Weights of a small transformer language model: tied embeddings, 301M tokens.
Each number is 128 + 24 x the weight over its row's rms, rounded and kept within 0 to 255. Layers, rows and columns count from 0. Numbers have three digits each. The size before them is the row's rms in percent of the matrix's.

# layer 8 MLP down (transposed), 768x192, rms 0.109, rows 545-561, columns 0-191
107:097134115105140161125157096141139145114123125115110089118117156145147143119152115177119114073117173153137135098132141127175119149108109106126127142117128097140132122099176162133154119127114178108131130138130110145145092097135133084120140123144108096140145151110126131123122141163127136110133134175127082106136150109125132144138108176142109159143128100120146110096170146084108098107103166081063149122130107131153120150158117137116133127127083149111123129115099161144137097104194171126127148127142106126105145165175121110124157077073128199089118173135136123106136163134126118124
112:111125163096099119145116187170122117114140151130127102149140168166158083118099109119129141149163166145096140150132135156128134114116118114142174132138092163121128096111134099128153125128150131117127127137118138161105100125137117145188096166135065121132151172123127086099117140092121126171174121134151113139157107194105114162138120122106191149119124081119136180156122140104105133120097147136142096145154117189112135114137159136094117125148174139142130137101159123112154134135113139127118106096092131141129142105142128108128096110100137112118138110100139156138153114072083135125
110:167141145158135098136130127138143116125137114134122154143138169149124140134121124164135102170152129112111144084127171122139106147144105135136131140171139101145141124143147108144094172119080070159120099150136093114191164128181141085159125139113122109090133162094172126134140129101071107086079103160153075127126126166094139076104107164166120129143120165104142136137114105116113106168108116140141133093115138136157104121144117126072121148141155136114120117113144115139135132107111122117152138125137093156115128145120140188108089139116110099146117129127118126129175124133079127165
119:096159149098117130118097115125097108116217128139112140122121122131111127128165110110114092123155175122132145141140130145077149135116178169160080166122162114115131149143144128144165151137070162109143105145140149119144134133126142124129152079075103137152111132144110132096111116122134076116135149135202123138125104116143136120120127132152158178106135138149108104152110090147158102112134137124131133092171130113148139098146124092112135129122151121112142092126146069170087158140127137100170130076124121117137140102112165084152112175137111126124138125148143149130142086126123126121
100:107099184110160177110163083095185085089111107128149171155088141136096162165128117149128147170127117129128105117151118118145084122137117150111080153154111150116119098158129139136135136135096164130147112124187110140107106129137127110140151111113144154123116067118154108138135158118119097092129116112140119130119120135133180109159155124130145095133118139106093120133079111150116126175099097138152116121109129115137126161119100160128128156136141171077137126110146124106149161136079101149127120119133128139122101128116124151121096118090160083135085080104147095133108120140088143141
086:093082153162136132094132111105120159120101163125127128121099113178153175110152089171121156125155132139102165108135121136129127146145108119124104129180114147119169110110129139160108122128102137140134086111142108149097103138176140134145145131139095100121112134137101136162171134064158123119143122108114177092136127150132090131109140148132137087136110133177154119137077157138151144152111154143123144139117112133160099115170092137173159161110124134120127078116170129139142146127092130102072155107150099135139108151118146120145142153189149124123090098130140144100161084143101129122
104:117115143110160143131124132106082116098167133068087116123172135121108096115154078096152146124085158105110145110188181112121128125112155095114108136130135169115127125081106099087118133083153132125155132139155148126147198117080128175099098154105150118103149111127125081114085135126081145102123123153139114136100139135118116110135130122093128133130124164152124135132073138132141085105110123162114133129148126135122171166086140063149117127105153131119136151126130120093111127112150112141146125153142109145099121107122127122118164147138115142102087138124115103115145146126110185125
103:098120133147091121134089116090153139138153100095131130096121090081100129100100111122158151114119128127128178110090159132097124090115089135148126159135087116130092127115093179136137119119107156131083098093095119155108104126100124117114118145095162125119112137137154119098149117126129113147120128090115161140173109126129167108140104145144175136110140096125123139117102122105137145135149103138143101183131127095163134147167128122135143138142084123099134119131132088128098137152108170154100102107165154167156155069166134116149129124114133149140119182123180134098182140107123111089
086:153157161119140138112177118117135120114000140123136117145130089120125092153122062093141111125139134101134152104164118096127144108142146108136118114170109112085119086138123160131114086130097136115139132122152178111122105108113137108166152149084094123138127086131156122131115114119127154114140125153139092092134144137150136137108116072148127144129149105110155136127129131141146158116171132123122172131133147161113132137136105103135120108159138124140133075126138140152152135146086115131087131110079124133163144102155104142110113117125134128160190132135164153111156128149130136110
101:162105102141147159155111137132141128126085145100126085115116112153142125143126136101117150111136147131137078101139122131147102113120103146106131158137155080158103118149124180075157115168136157125159131144146068139113148114135158162077138104115171094124085092145107144068133190131117173144110113116113108123157118128119120122147096133188135129121123159067136166132116126092122138144126099149130123140126125122127168117149159137119168143137081156115115155117096133165067129130154148135119131138118120115111157117131087093142144126122144153135094129116149102124148166141094137094
107:114062119140114144142125156116156115105097121151137091132117123116187154161156108112092183164147112135123118138141076111112117088145173118109136166141158145107112154158137100153131140121126110139093122159144133154128151147153173142124133151092137157106131163148113119115145132154135123133072150108128139106155136134118116106119165149159131087144096121131114136124153136106126147124105148110117139095135128139133132129146145133163126169097161126142163194101110151105122056146170130133127105136121114087100121122130125159110162100117103135189088127119145076157155098121122164148
102:125091152098108138164107133122142154138137142139126125117134097100126154190144128123096124128154109110123134145113087076089159105115126126134096062120137140111174103121064130143141153121149162128159106097138116113146121131155137117102129144132177150182153123154141127132142114134107109127161130104119123107063153156128152120113138115127124133098141147173143127157103123118118130162128103159110159157154133164154126160168117134067101119155121100119134101103143101092187129122114146119119082116086150136098096119100115139132150153126130160167144129142133161143114191159118147131
092:104173128136112137166089158115100125119124123152096075122165116165145166122138153111175154134135121191127129134127140144137121094145081103115141085122123137082136183134155147114154121114106089159141155149110133175163170155137093146116112183143105096115107138141150121089162153097091096123147151150082110125175135161116109148154179123118138154146146114143105166139128106133173093122098105165126100119129116148124141093143092142146136138112133101143158140127174112135124129122119114120139141149092109128145132147101083127109129120117125166106123109110150112125136145111085158129
106:142141192146147106137096127115110112154106099144151142158144142091115121137176142119133138151172150085143155172103148128061121088119092133124102147155103141158130111156144167140112161134105121085124096112109133125132133160133149135151099111180107112140152145161114145161122138118114159123129126075161143149129122139122104110163152089120172155155156162127130129108092130134132127115116103116136098137095142115108142126099137131121133150116158119098098162127134130115150125145155152109146159131173123149104145061078145148154145178130135162151127108123136149060167140141109112153
098:188130116174122111139125100155129152117145098162137146139068140121159129122138119103108114124136168087155143122145110081104134093141078130150134175106150166169148076117121157178139103160113132129174080081150112125119132125099105127142150141175164128133130135131126138139147141134126147155141115091122166114133100111079146128136130151152174119143141095123107166097117099150089122146154150068150130099123140127123124104122164092131147154105100131127109137121152162164135106116117154139132131131094079122137119110144126128127130135134099133147102093104100121190134136111109089140
096:131122110128134113099076135155125142131147151116127139116117150138117098077099146116092085109100123093146174143130172122149120133123163124163126110092082109149098135121113087166158154140168114106168109114121139130193101103130131121159108131159142094168100130132093132167091111160105147144126132136112114130108172103160154162133079131124156132144100122132105124098128140145107141165130126129099162190120127153168151146128149126158105104153142120080123094136135145137142116175111114113133122124076151132114128109131134150135097114127129076126117058146120115133101173126125107112
084:166100162160077132097156148183103139141090149094151106142116150104160122117120143147098115152127116117094160139122132109191184093110087158096099160105161077157120118100093131110131138165100112140141143172163132127099106116155144121099129087128144121097101140152108152135111127135141154112108127101116128104116156099117131129122123131126131116113087145114124133128120148110107100152120118146112139129098096129157144127121159114121131114145135114108199116155098118133080068162086135125172126112115120126159138103160169170122073128130150098151128129146117119109113104133117101132
# layer 8 MLP up, 768x192, rms 0.125, rows 546-562, columns 0-191
111:158120156138120105128122166145137160141151112114103100126184159135133095119150112152150131126121159131121135213102172145150128130126145192099141127112167154133153138119103154142138153173078119122102104178102152130104134106154134112128143120099112119096116111121146188126076110113145123109094134105137116139139125140103105104108150118109143112141090165108103117160093108164159150117137179107120112140099067116127135094161116146133098124134147107153127130123091167125122131133134083135104147159187148149129153075127101128122138097117121127117122135106116167137108122095124148114
108:143133119131096143146121135139147146156133085133124129114152163117115124096156140147113096118106126151128107131104148122133109166143101084141158162099101146206124122129142136165157119176125126110116125135132131141145116136145100115163119121127117176111139153120148129084120088101133116130137144110171172144120140145123084090122085131108171125171113133139109086139097099159125117085107157148172115050112122150117107096104176111144133167125169178142120110139118149138102143116143140083144098145166169126158111129126139137104143125123140151177127093181109150122166121138128125123
104:099140140174111138139117157145146155124158096175155120113154103118137135145150133136112152072117127158141132143096148075147143116129084131123194147099141126127129154106152137127102148148106095156128113131141131188164144127095158075121113126107136149099087145084107167114144162131139096103114127080124111173136094169143179166107124083126166128122138149106144087140132143189118124113147122142113108092128137088120136076118150110143110139125109118139146153160124131155111156112154120125102148108133114152128136145094165150169131132142120127136105097139093131152138121167158142152
099:137103126153136107110132174136139133144136143093122116095120132114125123141123107141133098105133161111101109097129140142159155169119145119106140130072104098190144142110093147142124107142107134132136147121121112143092124077145117113123138161137102107178111141123115112106137135122161126123118128101161088130111083117157095119149050143126113121141135131098151108156166133100136114057119202189113118113130132119128141112118117148126168115103125176162132120142147169134146140112173147094194104141146132111169122123152124120125118098089127155124153139163088127114135145130148170146
095:136130178111118131151151131122151099129133110169121135132125164129159147181173132144131132094088090162127133143141112076122111144150096162095139118120119151124123158127150136153085133120070152145094150142140151100102133117100146098152126124094112163121155139149107142099104085107168139115137142097145148160094152106121133096131173109120126129132096121136143106110093114145125098143128130109126111104153125102140141111144125122127131133126166127111139125077106156129157121137171090129090160135069140158071119126120110110114104139141128137159150089125122173132170189064147168121
107:080083118131150151118136107136120097166136116165115167118161144138122155159149132137104146110161123109134112117134143105113119137116156110124136108126146117147152134091116184151114173165095123153119132130130112159147167127092158122159175137154132172122125106127148104120125142139096159145119109085128131152104124114168154091116126116105148146154108170105162115138109122087149131122095167137109094089093088153106099066139115124108122123074140158130124128166098114158122129107127108126164140118180149143162122138137158169083161129122116115114133115128059170126129105100130147157
105:148091165150123156132138148090146103150140083112197094091157138052082115135130121165155139123116098129123131135090106111159071096114121158127145145071103149127095165113122206117128124109090129153085093112140106146108115128100176111125122124111105144175156136106140131138139136140151129160141143113092102118139125096161143123144147107126153081133151161145135103141110126131138143142140173160161102107133151114161148100158101122125158146133105129129118140103121125071072106131131110142128123160117142146137129129116156140123119128128145144132124151111125145142136104158097130113
094:158149090102132164159092129108116142148105136131104132115117135130116144071157186138141127107161094137128110118110143153136124131087139151081130133076145136188139163139143143122114176148166107161130142129130118145146125139145162110143100094124179136121126138137116116152117105085132093118121103128154110151141132110148150141132126148113104124095134182140141120139115087128157102118089111151163119126117109102141168075131170132110115140133153142147156197098106102086110144119165137103157113170164175145143104131106139096131149123135138142118149071134117162161142113131168123138
106:141098159126149155132106156113117104135157089151186143119141116107136118168103158134125146157072121131112116168108132111160131128120156130136147142114119154144163168108173072138146125127128092132143125151134158112127159142110128119125162142118147141119152122175180121157127123098159127144082138125152178129116113107123084095164117128122202091138135139146111047158087108120164121135123160156169144126133095130109121126155099143115111141144175118161114110133129120122135127118130085114092109092100160163150132128107158114134144113139134116165161131123151131123123100121182124109
103:096123124113115138139126152130130124122151152167127098120137157115111154145138156124135145161124099162130151146137102086151111093104102106077198105108164142148111130138080134184127137142131129135126138147089101154125124114071156145112164141118136165116146157134108119131152089081112123108100142125129121097140102142112106148147127143126115091182120114132116106115111154114099076139148132103123162120085061148158193131133159138154129164138127129139120107111099145148120125118121137113087089163118139124131151081098149162141145109144105108105156158137122160146160111129171175142
107:112127086151120159145152147075138126198129131144160126096154115112157137140175107144145134070107137084105186148100130110139121156120160155137135138132128138149149134119124117170106159132143137151138092131122111140115122078079139150115157139118103096126119114119130170107112139104146157124082157149122113119130112074102101120153143155075117140130102160101129113144139113122123094144115133124145128085118111073055147148116147144128124130130158152112131117113090125122118154115149144144129105122126079140124116149102106087139179140136129128145131130081129163121127133051116103135
092:122113096110125134117096125105109133157143102090157139108158162124121132140149137114130142099107180108171100118137137109179167169115130117117159158147143112137135097105163149158094148190103112185125084105096115148140103160128145123122136081110078144135185172118158119160125143113131126134132126116155171152099126135161117104133082161110126145143128143121151096150098137168127134084138167102119131117116133099148095113127140124082136125110113129124163124139068126132102154086158137150129074121134151112138153115137143124137105121143153142130126148126080134149146085142096168125
105:139112095141131109146111167115153103085169100143115130145170155123119125125135101121117104175141145160143088132117139112123118124090112175141177131073154135133076092127141094107149158119136123170126136180129062139118108137091138121143119113086135128099076138130112141141138106119108149087100112099102167183121116128103139129125151145116170147123112120089170126160130125144121126110137136131136091133146100113148179082137127099122139142138113137122148116145105149133095147130142111151135153148110141181139101132115176129091083103136122085138108111130145172106120119103181130127
105:103109105107085157117107126091117114141145135119144125108156132146081147125144100162107116127117151126107140138158136152140114169104107101135174141121117142123145170131170104116121141150095131152092135145096132120148107139125148142116173092138112122140122112123144169146119102123144082140114111114132133131127137154142090108162121128106104124185104168133137165108112122139176099103101171144139129105121135082104143101101142143078097132158163130172200108125065104109110125091129081134145107140133103117120123078184102118123157125108133133125125086124154137131153121076132168096
101:129108123168138129115162166124127127130126113148121121121150134139114136114126142163126129112145143111147115130102130126129072145126095136092109169051133136175102119108119176137065134165091096128100150135137085120109103148122126142180166140104100119140111090128157125096149099124127117096145130091169139147120106123127133129141120143109174148126085189105124129103157108119119121159139177126135079146108094144127147153102094143131127156157148148104155119135130195116113120139115161112094146159125122169098123134130120149138142130152088111117130129143089156113163099155141100184
090:138135066122086165124088118119095156114145089137132147140126165152120193119141160150160134125124104117118159105096081122127078140152164144127142145106148122146146164125135117140150112127145110123128108130092163143158142133120145136161131171098130149142088147170146125131130146084134141067126110120124161128149131104144095154123156129141152152148149129098173113119121099123104168114102131142141123144123148114098173107143124137124125110098168151105091152128083134077131161120170097144097124144126145169154136077076130135122172135130138123132120137162133145197136114150131117117
092:149105145127129106113162132121129134094136155133120131134148126104146127213164141126120172120109128080131121149119156094130072125145111141153121108113131144181160147080139145142116114120117144113163167071133137096142105099128111161128144125112129152101150121096111185112116140142115107114159121133113111136097144100173121088099113111130139068133140125113141096132113096129112105129162154104098134145127170140093117108114133121152121174127129155117123184152128177118148161136136106115183103117093132143130142118095138109090156078172100126155117095126127140160129114121088118140